config.yaml
n_layer: 14
d_model: 320
n_head: 5
n_kv_head: 5
head_dim: 64
d_mlp: 832
vocab_size: 20510
activation: "swiglu"
norm: "rmsnorm"
norm_place: "pre"
norm_eps: 1e-05
positions: "rope"
rope_base: 10000.0
rope_fraction: 1.0
qk_norm: false
attn_scale: 0.125
bias: "qkv"
tie_embeddings: true
parallel_block: false
init: "normal"
init_std_qkv: 0.029
init_std_o: 0.029
init_std_up: 0.029
init_std_down: 0.0
optimizer: "soap_variant"
lr: 0.00401
beta1: 0.95
beta2: 0.95
weight_decay: 0.096
lr_head: 0.014
grad_clip: 2.0
warmup_steps: 200
schedule: "wsd"
decay_fraction: 0.723
decay_shape: "linear"
final_lr_fraction: 0.0
batch_tokens: 262144
seq_len: 384
doc_mask: true
train_tokens: 860800000
steps: 3284
dataset: "wikipedia_en"
Each number is 128 + 24 x the weight over its row's rms, rounded and kept within 0 to 255. Layers, rows and columns count from 0. Numbers have three digits each. The size before them is the row's rms in percent of the matrix's.

# up: layer 7 MLP up, 832x320, rms 0.0977, rows 144-210, columns 192-255
# down: layer 7 MLP down (transposed), 832x320, rms 0.0882, rows 144-210, columns 192-255
# gate: layer 7 MLP gate, 832x320, rms 0.0946, rows 145-210, columns 192-255
up144 100:138100113125111145108194103116153148104149131128154135102166148120122132154119127098114110104103089098177099145124121082131139071156094131131111144136130104146102160084132117113108080088096066
down144 101:093097111159126160151092123126125162176129129142125112089081149080147144110157091109108154125103157121095113141130129157133139103074101118144127136160138138128147122078121107131143141142166129
gate145 100:134153171152146137131102121182145126122154175138129131111124116106149164098142165145090139130147103142148121153182109105133099127095194135135118096145148108154135136127100105149153107093128143
up145 100:116140144099094146105098121181096115144100148147131123118172094125147155151081120120126125147121129111141086143076136096100157089142113118120110080150132150110131139155136177128112094125150092
down145 101:134099136138111127107170128123151141127083155134128038140139138138128103130116120154089127103135098099115111124114117155149132106128100126104081133138139112128076133111110161112109094090072123
gate146 106:138123098117138070166105095112106116100171137156145151112135117183128125160176149107098166129120163115126142116126150119106160132108099078115083134114161117147151106102136144115137152128143121
up146 103:114129075142108134150139118114138162107165102130132111130145124159143154078118141123114131092130134136114130182155137134133125119111175136156174152123099112150147095163132131117131086097150124
down146 104:106117117095139132109129097148109153171167162153092140156132162132132141136157113148103122113117152113129099142059145131117131145112101096124124091130111121146157129142109117144104108126127144
gate147 102:151112123145127159187113133115128121119121166110123137127112160125139141123098083137081109116165128118150144199140101106127118171144112134114139165120106180099130101140088112128089179123100142
up147 103:125131145102138119155154100124154063142169148146093140155111094171114132097128106069119157139139120113124111124135182085119110072156094119132136112152152136119124170141137110121075144116107140
down147 102:145145084150115141105068154115106110150126122101132112140084113103145126126107188090095090131144085149163134156189151083112111146074120128098125171135140129137152117143119129113094148143134102
gate148 106:127105170147075143132159124100139147115119143089159168105136095128147148143107110067119160130169117136128147158137074156167137126131124108111125113091080093142134095137122157096151139148129141
up148 104:181113154119113111138086146115111164092104166150099134138116191146098147139131113107114137134146133124155137105132122177149129095129122118109173145130081129127139155134094093126166129102143091
down148 106:143145153143088112125114140112097136150075178101146116097119136141105138142122108119124082104114134150131119117147101173119111087110113142140112124112113104150109109133127162132127116137125150
gate149 101:128138093155148132128104085095096132135059108137152100117121137113140096101154099093097164145108182160140094119096142139139135135116102152119131114124088148123104143131079109119133119120125164
up149 096:154156111165112120134076135123153110141104141145169110136135112148119088086148113134070110140108147157113100083117139116127090129078181120109135147159118135124105128112136176154144157140141145
down149 102:135134106142124158061142109092118112098124131151124114133097153145121141111138093087146135095105154150130128139111141121164116129101111098161067117107138121157090089106115125142097157120126141
gate150 097:178164146111120135142141125104142157185106080118179136107142156143098153128118102113133161125154146099143138093090144089122117140173117097135140124161122109092131125118144141130088164173108110
up150 113:117127087107153162181149110171106133103135165150147084152128133121105098182140126117145151143139110139150133087129106136148122136082143129132145112134106147130125125154126142096109127094089119
down150 104:136187139169111154142102146177179120120139173137121103115108091115112161089141139084145098114122124129098141098112129163153135124123082113158144122098153149116133140173117130143112170132125133
gate151 104:110143110122162109096174143158090129122162139178141170121134104127067100130167087087178114149116121120167151115169134126105081107182154128144134116136101134127102170125111133103118125076127109
up151 099:146099104113134104135148131156148130156130161141113132125133144152100126127106136111130139113119125117127148074139144127132132097151116131144155125091131113145113111143130145136142140139130123
down151 106:095105148135094113141138134139125182127106112134144117121163147180147142113110127135108094105133136130124139097145128147125155136156121109163116182142144122179115166152097151131131133088148088
gate152 107:123091121098178078138165122107125130085145107083113133103141108096106078102110110118150099122169122143141140167125111125129140140112124060146127137141135190128107153134124098126118156123077151
up152 114:132121161160118099151160149146121137152108127105108144136122075089190107147120166140140123133132097115128113132140149104136123155128153167134165104118128132117176109132124132070153125115134076
down152 104:098103156106097068136173110122143102153094125078162134145130099106172110151108132145122150138120183130168157147150163155151151121138134089153139115143141091147141091114131093072142086107107106
gate153 093:119176092136130136129150103105129145118092175129103133107117129175115095120098112100123146152104128125117103160128134108163190128118106109126147112149148101158159120142095110111125113095129135
up153 100:090129123160136136097128103080171104151138105157155140112119142118160134174137134136142130154116115138124152125098107138146134193111123149176122138187096138161129108122125133152151123132102122
down153 093:136161140141130145135137087088097101074148121122144112133139130148137144095106123130100098162122146183164112110107114118184127150121116110146167141134144111149106148155111125175133120154132073
gate154 107:111124160126115082070114108122141131137169108154149095111148102113152103119169092108103067153132135146129122107125076114154131125168131162118172102147127135115100127142143187135170155134105100
up154 109:127140111118111167101153168141132089106116111147090098146114115166139149131164145115130153158121141095115130122131135103086145172143124115134097113161174127134104096131158125121157112086132092
down154 108:130158123126122117101161164146131130126158142124091133101113143132187126134095159106114126107146121149158090143112165128088140123133136098101114158124177117131108088059143130131126130118141117
gate155 099:177146129168167110123123087153142167099146130138183153099117125110133124096121069090115144117120137155121103164142119132105132163122137115096141117148099148127118121117108102152156085114132124
up155 099:104176127116104153094091104113121151100137125110175114120122145155139091100114147091121162124120139138114182061162109134136090105155117152102158130161147127140151127129098118101116122124158143
down155 093:132144122132102129143153144136115132117140139154164178141180114152112124105083168140101113125122112098149132135157133146116142111127174124141129132149121134091100099137100132095169151155121117
gate156 104:104144124108130110113144080121116160114167117117123126097130121101122113128122117116095106144144107155139100116137073117123152138143102187170105144124106083125119124120128146136110125153092121
up156 099:145115109128128141084130177150120136165115162110121121154119141109140161134119126149155149073118098127144136124125186156088172131071101143159082149101142157133160161109097091130152143123108129
down156 097:163120139155128138113113166157159138095100160112152112149104108092139158152143123148142128134123114145157134161094108119129184116075146162124118158115108189137160179126133082110109209149112160
gate157 098:128112124101137097111166135140161199137148133110113116121171147152084116168119154127107128119150094137114151116144101130124163137087133111125146163139098057096112177122165104123083126104103134
up157 107:100143109132125114120090112091130148131119103161132145162153146180114094119165106117131142150116144126117128098122124119139138159103097112102116116139098096119126133154152101178139134112112092
down157 099:129146101123148127132120087084111119121144126135125134141131145123118096198116092139156098176111167120106156141123101088107127146105126096141143104134113124108166164164147099181163135132121123
gate158 095:135134121119138107115124098118119140089139125125094152134143122094100175115097090119101151107146093157103129141148152131101148132138095103143148115163168095115106137106104140142111094167118111
up158 099:177140155137099107111124122140122140109135100128127129123104096172142148122107140137151105069107130155096097131159147099129177119091124122110163106111071132093092119120139156128127119115092166
down158 100:142176190113107123104137105091141147108140130131125130132148115152093113151122091129120124126102115125120115089155153151133153141114140107099138110091116140150127107135104150134111161145132120
gate159 096:135115085134103119106163079121075116102132137128050132099190149115103151118154131113116144137154139138167116146148135121170096117089139118101099105186133162108135126144137111163106154105151088
up159 091:154099121139183165144129071146123173138119146133122119123101126143179116115122173128148120122160135128123133117120153104119095089135133145116146168112132140171133161130119122088175132118068130
down159 095:129135176127107157164170131117108128136116134109147161112141090120112121139148143115135099148119146136085158120119090109106143144093075118104111139110119148105140135119139125117134162138105150
gate160 104:146115095129115101146117126115143151144144148158157135070138148113120109142113115108138067147121131138136151123126141114122165111127161139148081124088106105162141127093096126159143131153120109
up160 101:148112120099166097076149122122140127109096078168126136139146120094148139107170130134155150124112097082133099159104129116117138100107136159145111131131149137141128133131117142094177093126148124
down160 101:130081128132069105130169135114155113097153137156140150153157088137129151150100121142118132115122122091146145152103140137151134124150132142139146159166142139113172142131134124079159097134186087
gate161 099:140135125143182105102130145120137141115080148167103109114119154152111078146095139153103145125145123145134113109119106144108091099128134099125099152118164120122124138086089093096140119124139140
up161 096:136111083125121102095135152150136090081119172091120115117117136106148118095137140123116139104156080140122118159170136121127132145121152174149110113098123128137137113082104125100124093088119143
down161 102:115141129119127159142133143132121109118107128118156159113118118172114181070115105114094112136152099164132113156152130151103104150091138131118151124092147160139151102138127155150140116123150096
gate162 102:097145120144151129159080128155097089106138116135127089108134094160139124091121134161116167149103122143098051123148162120170104137159114147147162123130154157114081178113115164113136119128118140
up162 098:166150154126180099141135106126091121147173149093132167162104134163114133117102094114107156108133143094112155144161097135137131149159118165124129154130119148134104119149098149139102117166088154
down162 098:118171160152119156085142122120099130134153120082124115148147168128117120100143137165132091133177125133105106126141142101134133091169144086159114115114150093114147145146129112137126120087147097
gate163 106:195175146095146104094124153119150145140152128140103123111114089121144106128147094102116121114138157121174126113078154145097130071166164130117132127169110167098114178160130110095123121115167124
up163 106:142143067118168146102126110095146162135178153097111162088165119117140094137129146136134133107104117102128136156080114121131099131153135124127144138126123125110128121176149151109130145121129125
down163 108:082150135115139167116125104113160121084101134109122150152084114097107119121116113129104113144111133118107134124131109169176089095153144159106104142162125113120141107152148125130110152113202112
gate164 095:109148140100147143093145151139141154125150161148152156100104147118135153106172129123161133116113095123131148154100101141121086171140169148119116150118136111132170090110139136135129149121110084
up164 096:154147160096118119136109172129092173108100124093136136104083094175129126155159115110138134104114054132129127131118111117127084106117100107091178108133125120112173078121151188145132167119135186
down164 099:110137114123115143127134133098128109133157119103128148122118148179127087149130139118103127131138126155167140110145166130172125140131149116112122103119129088150142153107125151170156142065145142
gate165 097:106150145116137085120169107142090107091186105123117113145099121114148126122114120139162135154123165117092098094120120110140159095110099116145122126083121141163128107140100150147139146119157111
up165 098:102124138106156140162154145107115111112138117092140134135154150130110122137143127142107128125127129137183163115167110147143174159097147192132117147159143152117152153121183096123104093141137125
down165 099:132155176109114135163125113125109125123122110139144100114144163156094106101166096137153128176116109127158158139128169120106096102103113166142120124101130127157092128158134115154147143141158123
gate166 099:156101137134118084143118096098173121118094130151110136147118130095096113133147134119177173106141127138088116159121185133139126149151158167131128087129108116165134097109156106116138103141113112
up166 097:144095148101143139133095069147156150116097089135127122154094152073129093118109160137102133120163124144137118137145094152123092168136085118094120122175097148139122147134097093119134118095148133
down166 097:134160082158109139119158091150128143095128177134116128121142103172100102135109139153134106168117153130130127102135175157134119162141136097109134118125134141105123120180161152127136114107109119
gate167 101:149092106108125101166085161115143131116155127128125121144093116117131155166118056133130091117115125108152113085154118130116109139124084080116149161089113079153163111133138126144158114095096111
up167 098:175108101144155162104124161107104135123139106136141122137153120073131120147130116151134096150140117142167109076174079144121107175112132155088170145168148124122130128128123136117148141121139160
down167 096:121158170098141111144174142114141137137150160103119110144127131130140093140141136190106108143125128116153155106138100108096150158123129082133083112112134129151152138115141137152108136138112129
gate168 094:092118146151140180082142129118138108150092148152143114078076101124167120112133122084117157127114108129136111078132140139160126159104135154186140127108106157184116170086097127128148114130081149
up168 095:114176131133150115128108159118115129159090154145114136145109089127139151107082125131113123137155138096150135126190110133123075165112097108152107131096137114135107151124136127120085128149144119
down168 098:116134126117109181060140098131142082108092102188163180144149084130112096084124106130171090137169137109146105124157104133183123145103156120110142122120118131171121118113106123159153115136108158
gate169 100:110122105137111095131101103164133147154119105073125169139126128126082162105151151111130088151125115104129126162148158165177142098097106111123082076117134179118097136123127157155121134145111161
up169 100:147138115161133104105128138121128129103117167144107123136111099134117197140136078136142126116076092113167166175148134116131100157140142141129116127165142138119164119152113160142153127157117120
down169 100:160124122137142169145135130151146175104124140128122125117126116173113154126104183145153074144114111094146126173096151180134114142167077132122122106148113127135119162159106120150141125161157133
gate170 103:114134106126144105119169125156133128136104132091134161122120133133098134129151129124124163154124128135169127106141167097145115120151137110123121127108114122068108137086137150109112165081100122
up170 100:099094115151179114151099108145129168115121144141178156189134085151142119102093150120143158120173144146109071126134128115120142081102138116132135114153154091129130149125134138148141132142090109
down170 107:062107123160146098099133124083122153117137113118158104109151139120120164093106173116123146086130099091147105159151190128122138071100189114127138089146095159152157145115147137155116135149111070
gate171 101:094136158130102146144154169155095114133146092109123129174132145125177119117128129129116127093164113151123129135142110126157148133125131138101094144096158126109100163136183091133117089109153174
up171 098:135150150143138115125164087107111159113134147145120136130102128110099121130129139144128103143072129126135083131172155120130143122142175123149129103110093106122145162118122185142125097124126064
down171 100:088123118087067130120130165138124081136146132099149153190114110113121117092095143133110116061155133120104173082121105152128133170113157100118120105099172138143108100136131082131127124113109160
gate172 097:137122122150194156135136080099114145131134109080131147095132156153119127180129169175167111115167151116109125090107167146123129121143151126113104103165149129103125130111141134127124108132104133
up172 108:127148143092119129152125132153139153110130134163111182101143159133129073113090114140112151154074102142110089125138112116158141142145188136155137186130144138136129117076109067100100118121136092
down172 103:119151139138126124135103161123144118085081116148141125112124138167197111102083178139100189196078144126134127117163082127203157114149119119121138147118179108126120101127091058128133143147107116
gate173 108:147149135096139103125129119133111096090119152138145127159130108134132123097148179139115126142138159097135116099168108102147145115156118100106125138129126127158116094152150145177121154125122116
up173 104:148094143166147122138139122139154111086150153124129056105126145145099125105113105087117134099117150133107108123145108138162143098172129115106129148110132144070128147159125110130090091138133139
down173 102:125106117134122134143111082143160107137110150137127109117078129143160114131144101135142104139114099173111143185150126086103161129132116110150089106115149133137067163139141126164086094155086084
gate174 099:114141101115136142122135115131103093140114172166096152104116075144062081123088150164087131140090109147133095158121156154122175167191160137132158138136148120088127120131114187118120161110161123
up174 101:153129097125119172167138144130132153132136119104160143078094141128143136106101135119142114139092115134111143136080139141142125142142145125117112133173120166163155111100145123213126126170106145
down174 104:130125135081121126088136117141103148089122159132097108136131138138131153142157113139105151139139118142153133162192141156130150116113146131126088139112113114134099127146115164159108166122178127
gate175 102:141144128136148129120117125127118088137146144106118091099077107145137105093106108141109102128120102143118096143157164118129116124124139140125118143079140126155110130125099150154143089125131114
up175 096:132124111125120127144088117114173120104129167124145190137147119138158118105086104132144131120160135123099109142152141143112179126164118134158122165094142134122142116142106115098135101119149143
down175 100:097160115159175116155097107160118126129099177136144128169154137108147126086119151128116148164147100160092129125156117118111103124128146124178142097190102106159131125177113129136095101096143126
gate176 099:136132095153182146136141086069120145118151142133164156120187168108125155122085127164175097133144118125139138147106113122164158168092066156121140121097120115160112104137139119087124101119082147
up176 096:119161155129118137176121120142124149127160174117117117149124128171126107132154139137089147107133140063094155158122081113133154115137138122098129125154157132115113131090134111141131137161126162
down176 096:138121114116107154113138159143137101130108090128127153122106127174122113101152145068099138162133122145102121107120094133119101135116126132125139157122127110145141102149123119115198139148161116
gate177 100:118151121142167192135133146113121165144144145097138130137121140161166149114132125082138137108136140188163116124155133110125144105147128137155127117125114146102156109107139108157106082127153117
up177 100:117131125142120126103120135128133129098139136133143105133100131117117125098130118159169106135200152114147101127096144115165079158097167155115119127134111121137137153126156148124163097164118140
down177 102:099111129119181169147163131101113116103118132129182097146152107140131156114173138129129120134142140142108117132127115119125139122137143127152110135163108148168116145138134125153089107114151104
gate178 099:108148121162077130127118140061125158110113161149163091116128132135135126134117142083114186120121075107157096160150154091090139155129120140099126143110096154138125118103152146126130130122136146
up178 103:115130125120174157139122113141149089150161138098110129132127123095135126094114151134062094122122066151133169109136098109116150125156088172130107100134126133122117110177104156143146119108132122
down178 105:146109144125158116146125132141096130116161120109105091124116135156146177107142152129122124085077114123128199068128087133121121132170153140122130124127155132129126126118111107120134145145148167
gate179 105:086077153144141149121101123139139149147115105125136120098155136152159157106127150129108116113101157128145108143121126116090128145121154148145112118096113120165115181101137123119084139111155126
up179 110:151129137116130134119087124118100072102101136096092078152092121146137136163095134127119118110122135121129162132126165101118144158133143122122150160143171124116118172126108200125100102119181118
down179 105:201150085107139135108129122118140101124121154113112151191102151111146118129125192130148114131145087130136146147154152103130159184142089126097109117134143100132121107116082155097122107121113151
gate180 114:100130068150132127134111070181097156105146146131120123122095140081138126116131114113097115143118132150130096081116095133149147105134143149097140117152103117183156095141102162135159116136109116
up180 110:123138136098122114140122073149104127147119131133140122123091139130133117124119164149146166114117163105099100128168097113113120093133165150151144131112101110122087131131132114121110154100124120
down180 105:108089085121091073132131124109129141156128114103183108100109113128116171143177141088130158146166152155123139124128115136119100121125148109088163170187145135106126177151168117140124118132152101
gate181 088:127105146138130133182080090143110114154134112136155127135115137155106139093136117155121128168123130130119126143095145164130088132120124098175114129160166123168121095171145147125090108126133126
up181 089:072190110152131122151124119151130133092151188137110114136072129120089146146088111128139108065113091105121156137123143121165142127130126121152162122150124166143124151150175143157156127150115148
down181 095:124081094136135113083135167096161112112090147137089140138113130108162085132120143140150145153141138103169117121156137164145167150125128127098149139134120144098152172086090091140131117114136147
gate182 101:123153121144154125129142152070124144083183118141117123163131126097147093132124100147152140153090111136129128111145134123097080114090139119121127144093117161124137109145138122137170093133129113
up182 099:136138097144061108092103106128163153123163115126131123133128129109140130145130156137158133108124106115148096122088103117179133104127113124108139115123134131149125084115163111106170092115082133
down182 096:072128133104086118153152100123129144149107146108115115145108129108156129170139192125110161121142162116174109133128148124182140109129156104132078155112113136128150110144132096085142109143134152
gate183 104:142142145121140131112136096157129132118159131133115151124125114165108131119128124108104127114123107117152106128114082125114173140117122120136154166111100116150151122154135126102101132140112137
up183 099:108128175181141141114138125128123140136147103101134079125135098109149134126119140141156110100168157119088131135178108115157150143109119134121099124130087121080138138099157093134099116099142108
down183 102:105116129104111147138115122150157081067139133141131115166117081171118145091130121129131130149126170127106099145158136130105100123119120095141124128142111119114166157113187128087098120123147089
gate184 106:094129149137112114140098135119145154130143145133098096126165136140146127143151162104106151117127092167139113108090115125136127095127113140102101150160116148141157085138108128156101108168136127
up184 109:155100122072088145150103129135147115139152149106153104125131099141125177125130082080137154083102139117124127125115096141146148165084134102143139104115120126122134149111151125140175149137112120
down184 108:154102170139147105120160123155095157151100132111105120108115113126108081112093096101103120138161166126130122089145148123107136152115106162133157125147122120122090168133163120095127129107151109
gate185 100:125118128145129089100138118120122106125111129117135165125120100119162146136131128118130069109112157099099184130157107141144155151143131111111122089124089137126105152158136133136104120124138094
up185 104:145115154119149106131140103104159088131141167111077139096169133152138116140113118117120113120136135137113107112162183146105125150124119182144143132094127135142108161102063116123104145097165126
down185 100:119132101114135127149123103140138119142138140128130136141100143124149120119125090105107147121143127108104159106102125114147116145092151119142099120162112124083128184118131111147083112104118136
gate186 100:113109130164109141126104113139108157100088134133122171167144121129158165126117142169130142155158114133137080136172099119124111111095132163146075121136115109147102144064111087136134148091122160
up186 099:121154121113062133140138105166177158118106127123152083148118130098177102106129128132113146123111129119079095104152132152138131135120100158121097131106118117130121086106155096087138081094158086
down186 099:114091132163115152097142099117150118150159122111111148124135153173118132122136159120154112103121112138141115133142066154123148149120138123111114127142121114177136130085148113168131145140107122
gate187 098:110142120089130176112124142133088095153141177152124128158105131099179137115076123110141131158098165155096162151101129127117174163146149157138131091082119139073131145139145135157128128145118124
up187 102:112099149108134163149107149097179101140149148088123103125118156108106128158108120070134156106117161097153099095077143133178122147145121129127101138123115139130125087103125120077098128097121124
down187 104:121152141165170127135107115105130114140128160098147127150106136131110160127166132128111145113133154140149169181092120117163130107145145114091183136135128160136109126107148143101141098140108084
gate188 102:092116133105125142152146111144130151139144110136167140148121142163177139143116116133142124144087120114065138131120131142132107162095163134094201114142094159205143129109064146142081133139081115
up188 117:144126103136111153137133137117116135098177121119116106151136114154142095113142113139098112125136107100146149130127120134150162120112138095120124140125113123085167151115160117066157136117125138
down188 084:140126155136138139091111124114109111129148146141093111113125131130146134123121138149123106175147176074162147166104131113129152087113123122123103123117134123120120096125143126109132112130135140
gate189 099:144144129145132141138141141116098122162112092111139116102113123154154104124107104158164130124136155171104161128090155119164133055082105131154153154133129140127130139123110086157140117175143122
up189 103:082140127124118105144070170130142121117132133166069155106081126140135117111150095154112165140152125143148132136143109111122126148157095137115079100123120131181117128130111134141108158121141130
down189 102:072119156094125157122124169113114087135081132126109142108147096117179179097053137106115082160120134104149165159090146155135130122152097142075116171163167165124126134157107119121183191159123078
gate190 090:132163084117096108083111097137164145117158119148104102118100154112149128103133094131149129132098142137166114128115066102124158156163125067139102118115122114155150092122116143129134122121141147
up190 093:115107128090122074134119111104124110139152109142118141161094128101095140126128124153110097105132102106111095155144165091123118122090137118134117089094146142119143129089137107127120132123104122
down190 094:124077116102173120130108120133120105116118140135162103136110136126092126139113119089085167134151150117141130186165120114141122151132109113097092089136113129094152133122132089124188178118127112
gate191 096:119162129131141134130148120125132126107152152109136168116115121156105138125158148164141166146048164172146164125130176136134115087175122152154155105103093183140133121135112110133132130099165144
up191 106:119139100132085144078123160120138111095151170100097199150116133135164106154116133131124131150104097110153097138161126105142124095140076119108159109139074172117135122142085136149152152122160162
down191 096:124121142126114126143056157120146111123131159141097104142109123092154118137094130131130112169119104059152122127147118086071157152202112148092109163143100096126127103108126140099108122137132151
gate192 094:161125110164145129137110113123133129138106115127103145129071113131164108142154130114092153134136118139157111085139060096134150091129135158113132149147111115119101130145104144169068112100120113
up192 097:102111094136102106109148083097150138142149149136119129131112117110116151129108084135172119102126125099142140120110124140097147154134139142126131137143128159141138129101158187141152122105106101
down192 103:107099177072147133076136139146083089129110112152141157127132136129110120132110116125133125139123131112120162107120132127091111097115099138111158154135135129117145133124114102124157097146127156
gate193 103:135174111088114124130156125142068138148126092111169121143133081184157119097141103154112159117148142122137128125128168101121147127125144148145116147098128140128140158111144131124101084136163146
up193 110:139153143133123127086136084127082129113125135144114086080124146118170105149136161150141168142121116117127117144134191136130128118117116113180114132148153098129141111079137105116103096114132110
down193 101:144165136097110118079149115124139129167178178119132132111103150153129121138138123122130115102121113111156161078148121155140147154170139179165118113125149150125127105082146125130121065122137135
gate194 104:142107161093061054123147111101140162108142129126120120124174112122121119132121102140123081162120141129129164140089119139131141132102132076116089124118124136112102134088147129168115117108124111
up194 101:131131080117126108143120121153146081157162125093132109110091189151096132116161115121114097160121171131133145117128148132159179170102092150085127134125080134159124174145165116096116133067162113
down194 097:177112138162133127146127100116142154130134089154107120086122114180117098199096145158119133125170139089099088103120166112123141132074090128148121122127166177130160108153110135157121184126136114
gate195 099:144156174128143133087142097131087160139158079158158111163098135109136161121150097124136150107118113154130127141134121166115134109166121114097117116115155161134166143173105131133113151157123073
up195 102:129130181147135178089124147125101140131178097144117097151133124109096133143118122099110140113099080096132087157138140102136150108118126175136138115119150133090124136094096096092129127167116123
down195 100:141133121098136119130110125128096148180119155148146108133112161180139120145082169105138109118164091108106141142121149111174172122134101166075176144130126128115130137151100134128138152123124113
gate196 099:112100132126099093108104118137120116129117133096143133146148151170135129143133143121168138131105153071116136136089153110117126136128149148144115118136129097116129177131173134148164111084111152
up196 096:147133134106114130124112104110101123110143110104101110130113095076135138130153138151115109130097100145158120154114126111106139137134122130164161099158150090149141088158127105104148102106137113
down196 095:124180137142153103144135126127121156141112113099101138111109102117137124128155154062114098112174127167117121111142110139172136161139126088087116105119156137140129056109136120116097147135161111
gate197 099:124150149144118106116137097093136097122180141157136149127126130162116112129151128142116101176144120131152115147140135140178130151138130096121138191197122130160137135147141166164115112101153124
up197 094:128125123100123108105126106063144077153134103111137134129128132155133172119142141122121117123153126102134139144166137141140122173087140138122143152119171179122085106169157115146127113121150120
down197 099:169141119161113111121133100168117148127122143138160096115119152168130127118102081136141122125107090108125105130161169166147097124115126129120119108156126125151131122104138156188156115122116106
gate198 100:127116103115135129167162119158128150177125086121160125078132154123077163097120137130151137129081146077099109130104122175120128131152143125189123093163089123126113088100123109150132157121135086
up198 098:116142118093127141156132129208162151159134125129095173102132104144126112134124188110178122113132165114159116127098121161092129120090100109118132108134121134127076119117145128132127131149107104
down198 099:144127135158147150143132105163075151121114122080103106153130102149162142106180126092133083086081114093127083162113137127124115143098105087158155105153120115162120115117095113150153128124125144
gate199 104:067142111094139117166133120120107111133116110103142146129126118108129099138167057138133150156124128184160161132092161106139079104167158095128099165139123109108103171141086122160128111112156138
up199 107:115176101182168109089149107112136122129154168115142140121117147125108163123137128121144129120153118152111097172115110110098105124156106052184127145126129107142107109137126151122092144078095106
down199 102:137169107138128136104153142143152124131145133168118133103128109148126123134138131069124133095126125160108136070086120117138111109152121122125110153124139174129096055131166142124059118133078150
gate200 104:102146158142150136120110178122101105103116161175150101158129114144151142094089083146127108117072124147168108153102201161102097191151116125135141132121136147109117145101125116158116150133131165
up200 109:109115126110130114137108137129152124141152102098118142060146070124136129155152152091139158141141154095141128146091142087139123118169137149107168150119128083120132114111108110121149133161168135
down200 106:134134075122136123161116117149145107147113120066129149124118130118134119161143155136178125076112137161158139145122089120136105086175110094151171096123133132155096143098097090119132137100090148
gate201 098:115150133135129069111104107169119098125140133097130168081137121107112113159125159134103190109118115129116071113128178155092124112149124100121099146107154114145116173118132145127056132136109154
up201 104:115143090134122133153112118133137129144116133185144158130109137136115121115139179110152123113155110151144124117067145145121100136162133088174162133089108136104176092167146117076146126139151151
down201 104:127128137127123108127132100138125143142126165109122104103139179123126110127078143106116111063122102129139083147125157129150134150134140121106117158143110140133134097125148120118113090115129126
gate202 105:107170136135105137149153157101139171141133127170129120135136132111115090100113120104143126087106136065138145117109144165110085147145122113123097129164130132206138123092149153105188111100166100
up202 102:150150152122142131121099143136121129122116133087131153128153150136117133105104130162139129083108133121137118114150096171111098096178073126137180131116107108118119136099144130197155114120112102
down202 103:112111084177136176103121140158103151122156135155160149096098106100107177103124122120128086113159123139132107120119134118133099145084152145094126133160074099120127145117101137107160140126146096
gate203 095:138110146155161089170166114089163103160097118156136127096158098188129155099132089122133129128119110140140088154158130107139134182118130094086127106121094095116120165143159174148140122170096101
up203 100:148119141138133097103173104131147104100139100110114148137134113094132136093143119100145157076099123101083121150151136118141123107078143123122165174107144124089102112142134128113103140146127165
down203 102:136073132081071106140135095125113151130151157115139137130148121123159116157165156137133135135139108164138190158080113120125112175170110135127126139165149140135146133114164131102124145094163076
gate204 102:120136131128145187182140116135117165117125133121147102104146150113108123094133110138151099134148090139100160108105118102141102116113119093165105132098107147108146129090132094110150141146141120
up204 109:119122155107144131110132147125115159115162120162119144106090143098097132139158130147059122096103139149110133115086116101146078129133159149110095166127104131116133132080095175107139154131149102
down204 102:159111136132165150140124093134155140141147101136112108123141131133120150178121126077112137114129152159139152131151130142129116104124121121135112110138128114111113120120089132149171089174110098
gate205 099:138110104117103112124103132128107136146124137135124122135091116155193132163089110148160106148090108125111142135149147115145157141153129132127111128175135161145163109116126106151101126110144104
up205 093:131123154113142128128099134146158143092117111094160116135116117175143073118179092127165113139115149133120146138138123114155137141174124105114161081082103109126158086125113058091121121096159098
down205 096:118088163153114116135076158153116132176137122131137149112134140112156124123126142112116137113120116104128107123077144134153137102132105161133135075114147142109117129134140123119150117122141138
gate206 097:082151152138126105124101128145144160101152162103109115121145103102090104141127144132071109110115140160140103125121134114158127117086138154149127127119114132095131115124161124140119132122122102
up206 094:098128113145134136130144158161112166075126089083153140111119131109105066103189142152151127108128123189125102121123148146148122130146126134105104154121138124128121151150132116152155152158113129
down206 096:128138127128102124118129136106131124126143115121112117118147111131143112112117110131047151106198146140123128107154125146104094111129125156089157113124128148131130104130143120120146099127150114
gate207 105:130141118119096141103122137105135122128148114100112111114143144143090082125152152112097156144135152148130115127105139099152132088091105140145150124129124111116104177138126145118161083119107092
up207 099:090170130157148144154147166130135123125145163125108100105097125101115124168101153147156166103117137175113137130134097141138149133116128152124161119142123151130095124143120108147117117203086127
down207 096:157102129134153099103180131100148091136087138124146159123121105128076142089131127116162143083112102127146139112085153133131162094102158138107143110144120083143137124131129107126089148133133107
gate208 101:122173132159125122139139121120123152125158154137126151090106074154127114117154133110106153092125126146152161108153164109148120159130157137144162111122121175151151157146076116109113165128158131
up208 101:164126137176111118107150118097113139170108131129173097095120155162170127115147120098110147127108143196137126125104145129198125146146137136104109098143129136080084123155114156082124116148122148
down208 092:091114108147122136089136131098119116120137132140119156109136071136105109111082123130120179103153093147115140096121129141101131192152113168143164094101137138112139129134138095154137125100094130
gate209 104:138118143198110129128156139136120140119142124119153139110144183125157135140120088158111143098141179152098192130135145113119057116114137094172108153145164108108110121133112118109134102158148133
up209 107:145143149135103143174111178131127112150163145116136110164159092105144163107161143075163142129146114094161146149107141131117079160098131089122078171146100079129145130123152097157154110125101105
down209 107:092138105110157172106165123122127141148151135138105122135134083156116140114144137120132152151146138101144150143107124133080102132116100163110122181146140098126167133163154144106136166139150136
gate210 096:140136145102100147158142128126096120132152123121170104104154098106123127136170136125101143155139102139144110144084125152136089120096104082108086125115131077106116163130120149129150137095118110
up210 092:121099140120165133151143078123148126146175120131146156145170111131144143118119132112102126121208158112116106149110127130155105147084118163162106164129119111144103183138138103134144096147104150
down210 096:103126127076097146107149099124133144120169150108174131132123098124123138099148122107112159159142102092188141150113172159162090095136128139099115117125131100164113127127153117093116127160124108